Each number is 128 + 24 x the weight over its row's rms, rounded and kept within 0 to 255. Layers, rows and columns count from 0. Numbers have three digits each. The size before them is the row's rms in percent of the matrix's.

# layer 3 attention key, 96x96, rms 0.186, rows 78-95, columns 0-31
087:126102163112117165115163144116147168162088090117116115126124125138146072125108141159152136154177
100:114123090104142159117137142171091121129117166152128104131134154126112116123121113149135141098142
094:113136150139103137132114118159118162111130125134171111166142146115117139068120095143145128168135
102:140098118092147112141137141147144103169129111104112166103118113105139158139191127115154099111118
099:142151169152138114194152135073174176132147118151132155130092127181136123122156167134161116110154
103:140107140100131126174116154108142170142143141090123170131098148170123163180106149146135128162128
097:124139114119150141130123196152084131114150151083127126108150107103124100115120105153118167142103
100:162160118173140167097150115159133101108139130145098091165151100148126115089152138152103138108140
089:123081113111151134110140145132070114139156105146128085153160139131119138136112121143137102141191
091:145153092154077159102160135082118118126161174158108133099141125131085142119139127101120119123135
107:132147108112154148123113130121145151096139127117170084088129116160151088117113135110114082145136
093:154124147137134126137150175087104129102150081160094137124130127110125074121120149132101133110105
097:135154135145100113132106071074114124103113100125106095109122116131086114087163141143128116131069
097:086152135095083110158109130093120162130110136096134115100149131104133117160141169141142168172126
099:113151121190107119160160126139160164120117107146118139157128126126098126157160131131119105127118
110:137130116117169102117101137101092107104105134090108124136132161158105154121078121082105128120136
118:132107141076144130127154118156154161129141160167127124135136174168128098182082164142082138138143
099:128089133132153128111125088108118098118127101143133131093089115093131133123131104168136144168142
# layer 3 attention query, 96x96, rms 0.196, rows 79-95, columns 0-31
104:178121091118113104108160133108151131118115157148090138142100137133151133133143162150115117086124
095:143105089146108138144109114143082168169103142147173117109130104114152072126116137145135109155113
100:153106140132131126089147091130150119149097113070109109122129114132096104144092135110137149138141
104:145158144147149096123128118079110127120149111127157142129160131152095124124097137090128119150097
088:094131133087146134129090122092117167110124163179127128114164144118106119120095152079137121125145
096:120144159156118096068149108143118139140104096156106132114118124180156106147138152129141104124140
099:131115120161163145115106159134154118129147093129123143118090114095106078150190083150139140145104
093:130141109101096080141129121140116100129107099127097136110113151131169151146157119168121091127083
096:128158122125109167156124145131164137093108113159147144106149146121112114096145102122177124147093
113:161150104139172124099139083119092099142126166173110098139120126119111130100124092136147129128082
100:059154149099142111109116107110150089108101101115106107138146150135105132090144161103086163118112
095:075146134138151179139117117141153125133131098138131141132100089154109122141140153162158155154187
094:115095147142133101124100117149086132104152135114134102141147156152151115148135149099150089116164
104:086137092088151151136122123129150123108151113089181150125100129109128120164093106132142105148120
128:174153146156126123114181144169079093121090133155113086169162144106116106101131121096090134083103
115:105147088133127107138121138094135094106161148111116130155172102112146116145123111132113114124122
108:120113125106132116103141103151142147163135121089153087105136115153133130144105135123109113152102
# layer 3 attention value, 96x96, rms 0.201, rows 64-95, columns 0-31
117:125129160122176131113165126155123095103171144111100136108133136144137133104127156113109118116122
125:128140136115104114150115087120155110160119167153143101100103098140142155120120080116164114148170
108:117164131160143159124105126080142124093093157127116123112088143150129118170131133135117142110167
114:074089099173141125128126130145138156106121121149165079125082122168141132149144130122098138145160
117:104145131085117149123168083087128134111144097147157118152125129139128116116142154155145164160122
107:076124095133103164091127123124097118124160094121111173163149154122082105163127121089137141089150
088:159146098126081123103116162139149130117148128119170143111106137175157141145084074144110145083162
118:129116107149131086146106139124142125124100144122131106095127131142118186139110085121129081143134
107:139137092114112137119128092170119105156131134137093112091130121135098167131128116122155145176094
106:097151165115122153142162156086136116062132100103105143166078122134132115109141132116103176160135
105:064094118116111127148175095138164105122136123099112145136130119175135105124136107136122139138105
112:103124098139180137147101126110143106132114120167145129128138079141165145117101145107111146129179
126:138148140106120110143116106134078130137083103141137098119117098166136104140141117172141083159105
120:161159118177103119111123163132140174095155120115158152128074136103158155099118120133092121159104
122:158154132154143120143086103126149157126141087146150119158129150119106097147144121122134108117101
102:119103150130090133148132118146150130168128117128130172153130174109082092113133146139132145172154
107:149154094120117165123128145115115111110123167093068108139143127114112177124153102120095092119111
107:117146133127134113098142128079094140137175100142125123110143162117114146109131146110170144110079
108:124123179146157108156151101158125122105144134121084130132143113126087135120110137136124154139117
122:137126126103103134103141122114097125142101112148145085174127157146199151117149111158118114125115
113:104148112130169169106147129168133103137119137127079096091134165142119151160140145110134123118141
122:128102163107128080142117086114106146148106135158148157143128181116093156145135117152103119110152
122:141133107108141134138103141064170111114100134110136144161200128136159136134138151157122100117115
125:124077118076157099149145134098139119133155112104146138124191145113118142120142107092137109103130
114:161161138109129174120121115132113081140068148138132057151093111121165115156126094141129125117119
116:103137147159101103157179123134100108140120086097173117087128125138127134130123152144119066166077
115:137132143100132108097107141109144150125138099142135155137132081117159168144167109114102117117169
103:136116090099126129122122089109139102129113092129106122163134108119129093164129116113085112173156
118:100158148144110109130121129112146146121093110162161103126095122139137136144144130105146167154160
119:122101167129111148147098117160133106138186126093102131131140159131140102135112091138146111119161
106:136089134110141123162140133144081106130091097123124126106141094097160117140136128146141120125101
117:075132096114122146067157120093141121129128124109110125128100168129078090111100152106147150121145
# layer 3 attention output (transposed), 96x96, rms 0.172, rows 64-95, columns 0-31
118:147115119143090126172120136112121155128147109166131118162137125118135142157091122075167088130154
118:099119090136111130123144130122149098130138107140130163154111181066124150101116159113063123143090
107:118073135145081101112126088155100112135136109093142111095167151124147137131138165123092144160146
112:140100121072109154114143113110105109154147099162129151129145160085125166084123134098127141136149
108:116100076132131103169122145190110107107116160137110146144128131146118165139104122105161113153126
104:152111122109151078091081135125085130110089155163119125124144117143152134110145113197168107141153
095:147157111109126137087095117123110120144138137109108151129114083077124091091103129131129130162100
109:141131112098135128091131114130138149126132097142132130124134133101151113094137159153109179107117
101:146125112113112119104113131158148150105090165105151162192114139118132141124120135176136136125150
103:137106102109110149152140129120088117151181134133111122090136106164142101151085096129135121169131
107:130134151132117108122071150186119159114142118140109144168127140139162107138112106107159136092100
108:133131160127099142156155114126112139157125094137145108139143126120097122088138083138162117120070
126:117129137109163121107148112139148137080148155124123149105121109133129134102115148070109146088139
121:121093132088168114152123096112118107150120144147096108080140129154144130193133146148138126123149
106:138120145127117154135145135130161099128073148111115145123127140135106143130153099123121156119129
101:126138136084140123107140171151133107110137125105107088121130141128194139168152136157146104077139
100:121102153129156146122128125173147156128131162137166100101115117143127112136156140151119151170155
110:133107115144120113162120095148134138144128169136136142148159085152122138107148135177127138151166
100:153115088104122111165132153105125143122142115100127158169119155092125117129122096114127106124155
123:088125114106132134149114137136153122147150180123137183097122067125111142070161141077098114150095
107:149099137133076101149104112120127143143125118151140135134136142140103116111117171133149097160163
106:146155131104143105156150191118123079091137111123114127108134112089132108107131140121121134107088
119:120150096153118135130144147176141160100110130134136142084113133099099078153140122107124130156097
114:134154126161131129118109129158137158087119115173143099126131140132109108118095108147091125138140
109:100077145106130123140128126117132153114172170142162190116140133099091119133091114108105118118138
108:135126125134139154092110094113165138142128150151096140153106136120128091151091146097149116096140
111:107142149165157124195148126117119138140120077160094125133149117145113095131131150117126133124102
099:120139155130131159136128112145125117143128144132168152148164143160094138159115107111154120102141
112:120124101114095134123137138167120114153108114071112162125123138108127097130099180146107109106132
111:094136141150132119113139143096092121141147165122117134117079161161154151115145158174115127131166
109:111163134157135169140078125134148155084151110139137117088119123141122118124103148134091107115114
115:110131121124090112161108159126091124122097113154173095145133098159139153128138124137137148183107
# layer 3 MLP up, 384x96, rms 0.204, rows 0-46, columns 0-31
113:150090116144107100145155164124128109084099110107101133067116134161140172151090122136120112152139
077:111160110109144141117101096119138116130173094101170095090141158160091101142115151132111148096099
139:104074162113164113139134146102124115159117137101145128140138131116116112166177099119125148129138
103:170112107102097113106116163083118095121141140147113107084157099135126094145088152087155144143131
084:102139056103118142094136113123122154111132117124147120093119100098164125131122139115128117112144
099:110107109129115126124146123128156131123150138080127178159176122088101159132118137085129101113121
084:129109133157127119173120124137131109144100113119147143146132141095145092160088083122104126152139
104:139128103128141130158106171111143112092118166110127148139094112138143141098146174117111143116157
088:158137134104095131139138139129110113095085155128131129105142169130086109144165152088120164134109
120:103104162133124159145137160128090166126164124130109156156160151108113134100137123120094116152087
120:122108123133111164150124131102171178128093133145141119162149124126127101094110135133105119174146
121:115115111125141088111158167117146074097112150144151126083118146080143091150133126084113127150167
094:102177135118099127136112131100106095079136145133174113138108084139149120138115121132104102164115
101:121158137095112106082145140133099141102154136116160139110130098081143099097098146178115142117113
098:132090109153121155097106139152115163148136129096127136149110156124126070103069154165119149111144
085:110122132138119134143127134089131126134159131119156122126110123088179144120090159135091117140107
091:129122093140152119162120124152161116109141152096135157151166103113114142114099129123091158109161
102:156079131124124129158117103122093179152123106104135079123185098113147134143149142164141113147117
095:082136132182094119154116177122138134137134113140139090126087095145104114137111109138124134136177
097:104127143165117107148126152096157138111161119119136118156081163096112123095101155121098154095121
116:143106110111157158171130147139137115146149139146126151129155086205141124109134123153107112121115
104:081122127146171101156156134108113095123135097091143148134150125127112151115141184142120113157131
145:142091142138117079158148137159099116130094124132147134119116126147121157126095124165099102154119
087:123123179160146134137128114115157142116096176143137149151088127122049107139116100090105140131166
111:113143182148113133109085129151119140144133090131149151162175092145139160122117141120149160091083
102:105118048136135134153117123127157135134138096088122165107142132138104140145082148140103096143119
104:127131151130189118126156122132147110122096124129128099119118141103140139172127098157180151161106
096:097110171097154137123120113112166132153143098129093193143120108116066136160126124119112156114136
105:093120124189115150149143083139121149085141081102149146130129100143131153101091163129065158155131
097:102120130131074135103151131152157154128163122094129179146154159119071113088099120099121120168103
093:138146133152150161148083123139106132131106126115161124155142164116075121079121140095132109166103
087:148132126170089134194134133161106113168136164075107122108117146098148120120124098093143158149106
097:109117165124183114138135140098153155145124143116166145123125121136134124122134105149138119150097
090:106132089152133163141134111167134138137149090158158121092122101158115141127082130148084073137144
091:136096117090068114088127136157126175053156125143142157141126150123141114104156136164087132151131
098:153120114122144114142137152188090123102130110140119105099122139110106119139116107128103115168094
107:153106132117140129115135125175140076107131138141153164083111105124073184107139129108105146145123
089:163145100127160096103135096123147144129144192150148127140154141100142084100115137116114120125120
101:141109134128135142138120131122151114187148116131105166120136136189098109096120162128127127121105
127:076073118142123133147132110173135166113097155154129189118145125109102098138119113111114124094125
084:118116108105126114158108122117130135174152166152125129079146113119132109155128138113121138147106
092:136111133117148124149125129133079128142079131110103174088108107181108097118105142180145090096132
092:133114111152147112167154173173163133121133110083167135121071123131119096129127101151124136099104
084:121125139105156125115100097135137155077100158127106155150071132167119117137152168087145112153128
083:133155136120122140141123159122175121132123091117160118130144132113102158124145182142053124106125
087:079125130135100134100122151107100130114138110060109103129125185160118176118138093153100148111140
094:110130163129159124120121155153119163102113109118132152202118119095146124091096150119098120128100
# layer 3 MLP down (transposed), 384x96, rms 0.185, rows 0-45, columns 0-31
104:105121132157139117096129081163127111168121102122114124152160109141088111125093136152119116112163
092:095142125133137128137120199099139101108135125152154159145098137193131139113153143150136117120120
107:154095144119150109137141154131113149099116119127104157143130145138142138099158139125152132103145
093:145103144120144165129143153131136116168080162162095118126098140124121113110163132141118126153140
092:126099122132171119144134161137144117167136128089140108145131141144109102153156149191119119154074
096:166118087112152134093136118119145139107120109111114096153124136100145121136104152129161089150126
089:135117154123120105123141141150138145147094132186128120116154145139116098117161136151132144129126
104:112165124126121090161136110133136122122146102133106109118199113111105145115122119109152141132093
087:133171119077136128119136127149129114106108134150093132120114125080169077155136152167113138140159
121:160105140142110115137117153101110127187126158140155102152122144109120127112165060144118138160100
114:171137131122133090129125137138126078153131101097135159086096141134148150114163137145147137124144
111:153148134151149161085093124144141162145123148128120110150087162168104134105116130175156110114116
092:136129148136112097128157141073110118158119092133124142127141141157169141116154146160121126165109
102:142106123109125116171102181136128080140127112148102100130121148105107125165154140115110103132115
083:108176120144088141159135160146122148118135130132137127113122139056102092091111128109096134109154
077:145157131168149100116120134153140096120121116132097124118105161139116131111125129102118150161172
087:120137117115096194099109146113139140104133147150094119124118127108144148103085115091129152165115
101:119117155156105124067122137121109178125111161138120122162158188147122109148146148157146144121188
097:122103142134127107136125128091142129131154103131092097096143117156146118118136154166120118141146
095:120088145155120145132150124109129112129101118130116093150120151097089121123124060169133108110150
115:148118103128148131136140168125099129142188125116146126126114166136142139098100115154188125125137
105:133156131129126132137112088103132155177146131145089120116146097133153184102116131164092123121141
117:134133155159124117148128170151131159112128148141146158099111092163127136100130166105146129090105
084:145172101120106149102113150092086113095153101149161084074159113076119123137128121153156123124130
109:082199092109141169133089126169178126135129127086092141117136119126098152161104140151134154116104
111:114121178114122135114142141108151149130134142075156123131159098120138150126128141117096140115115
095:115181104060128169106087118094090148108135122153108063136119121085120153136117117093134113137136
097:178161120139143123142128112117107176127118107091170095148123092111116129102130105100170132136154
107:159124114128128102142161164136147143116138115084127131139134163097150077116124133122114161109154
088:094125101133140189127136146094074109124120140130152109137128123132095077164160140115171124142100
091:182137129107130120144163122153079124141157137075129116109121140133118143123087153157128168138148
085:116107123157110116145103103122134091070144106140099177147058136161134156148127112096089077134122
093:149120095136087169156125127154080109127121173117134133134109102136129119101109156117112115110116
095:112108116158139076141140135109143140128099097118114162132130169122112084071135102119133105133116
102:124108107154138145087131159130127111146150096132161098130137174109114129137135108150101109148095
089:144130154151116144145138166133118162083156134139191157103117118145142115151098129115141070098114
114:131139119144176116100139104094103113108154145161114145103107127164142150134122149148113137135124
100:090107155108121147059121120157124087160132063117112096147135107145148120158133079138121092149174
088:135144093078059180161090155132138125131142121140153152084112125137143127151104125141134144140090
132:129113120121089161085113162121107132117123174128131112110163159107169136125125142165128168145147
089:132142112135145136172157151137092120101137070141089110133146102115088102139087139124117083127133
106:102093116139122139094132137121182125125129152147144115104096176120131131147119097135123164139103
090:116109112099133084131108147144132169149076194129163137115147157132098116149145154131156138137139
080:115146122139124138118161117173111160151134089141117113150126102114147109140119100149143097118150
101:108110112099116141124139100143079136127097132134147101162138090183130117145130096160192097161144
094:121125113149147112114138122121128117113148161137073127112125086061088108115112086131076113120134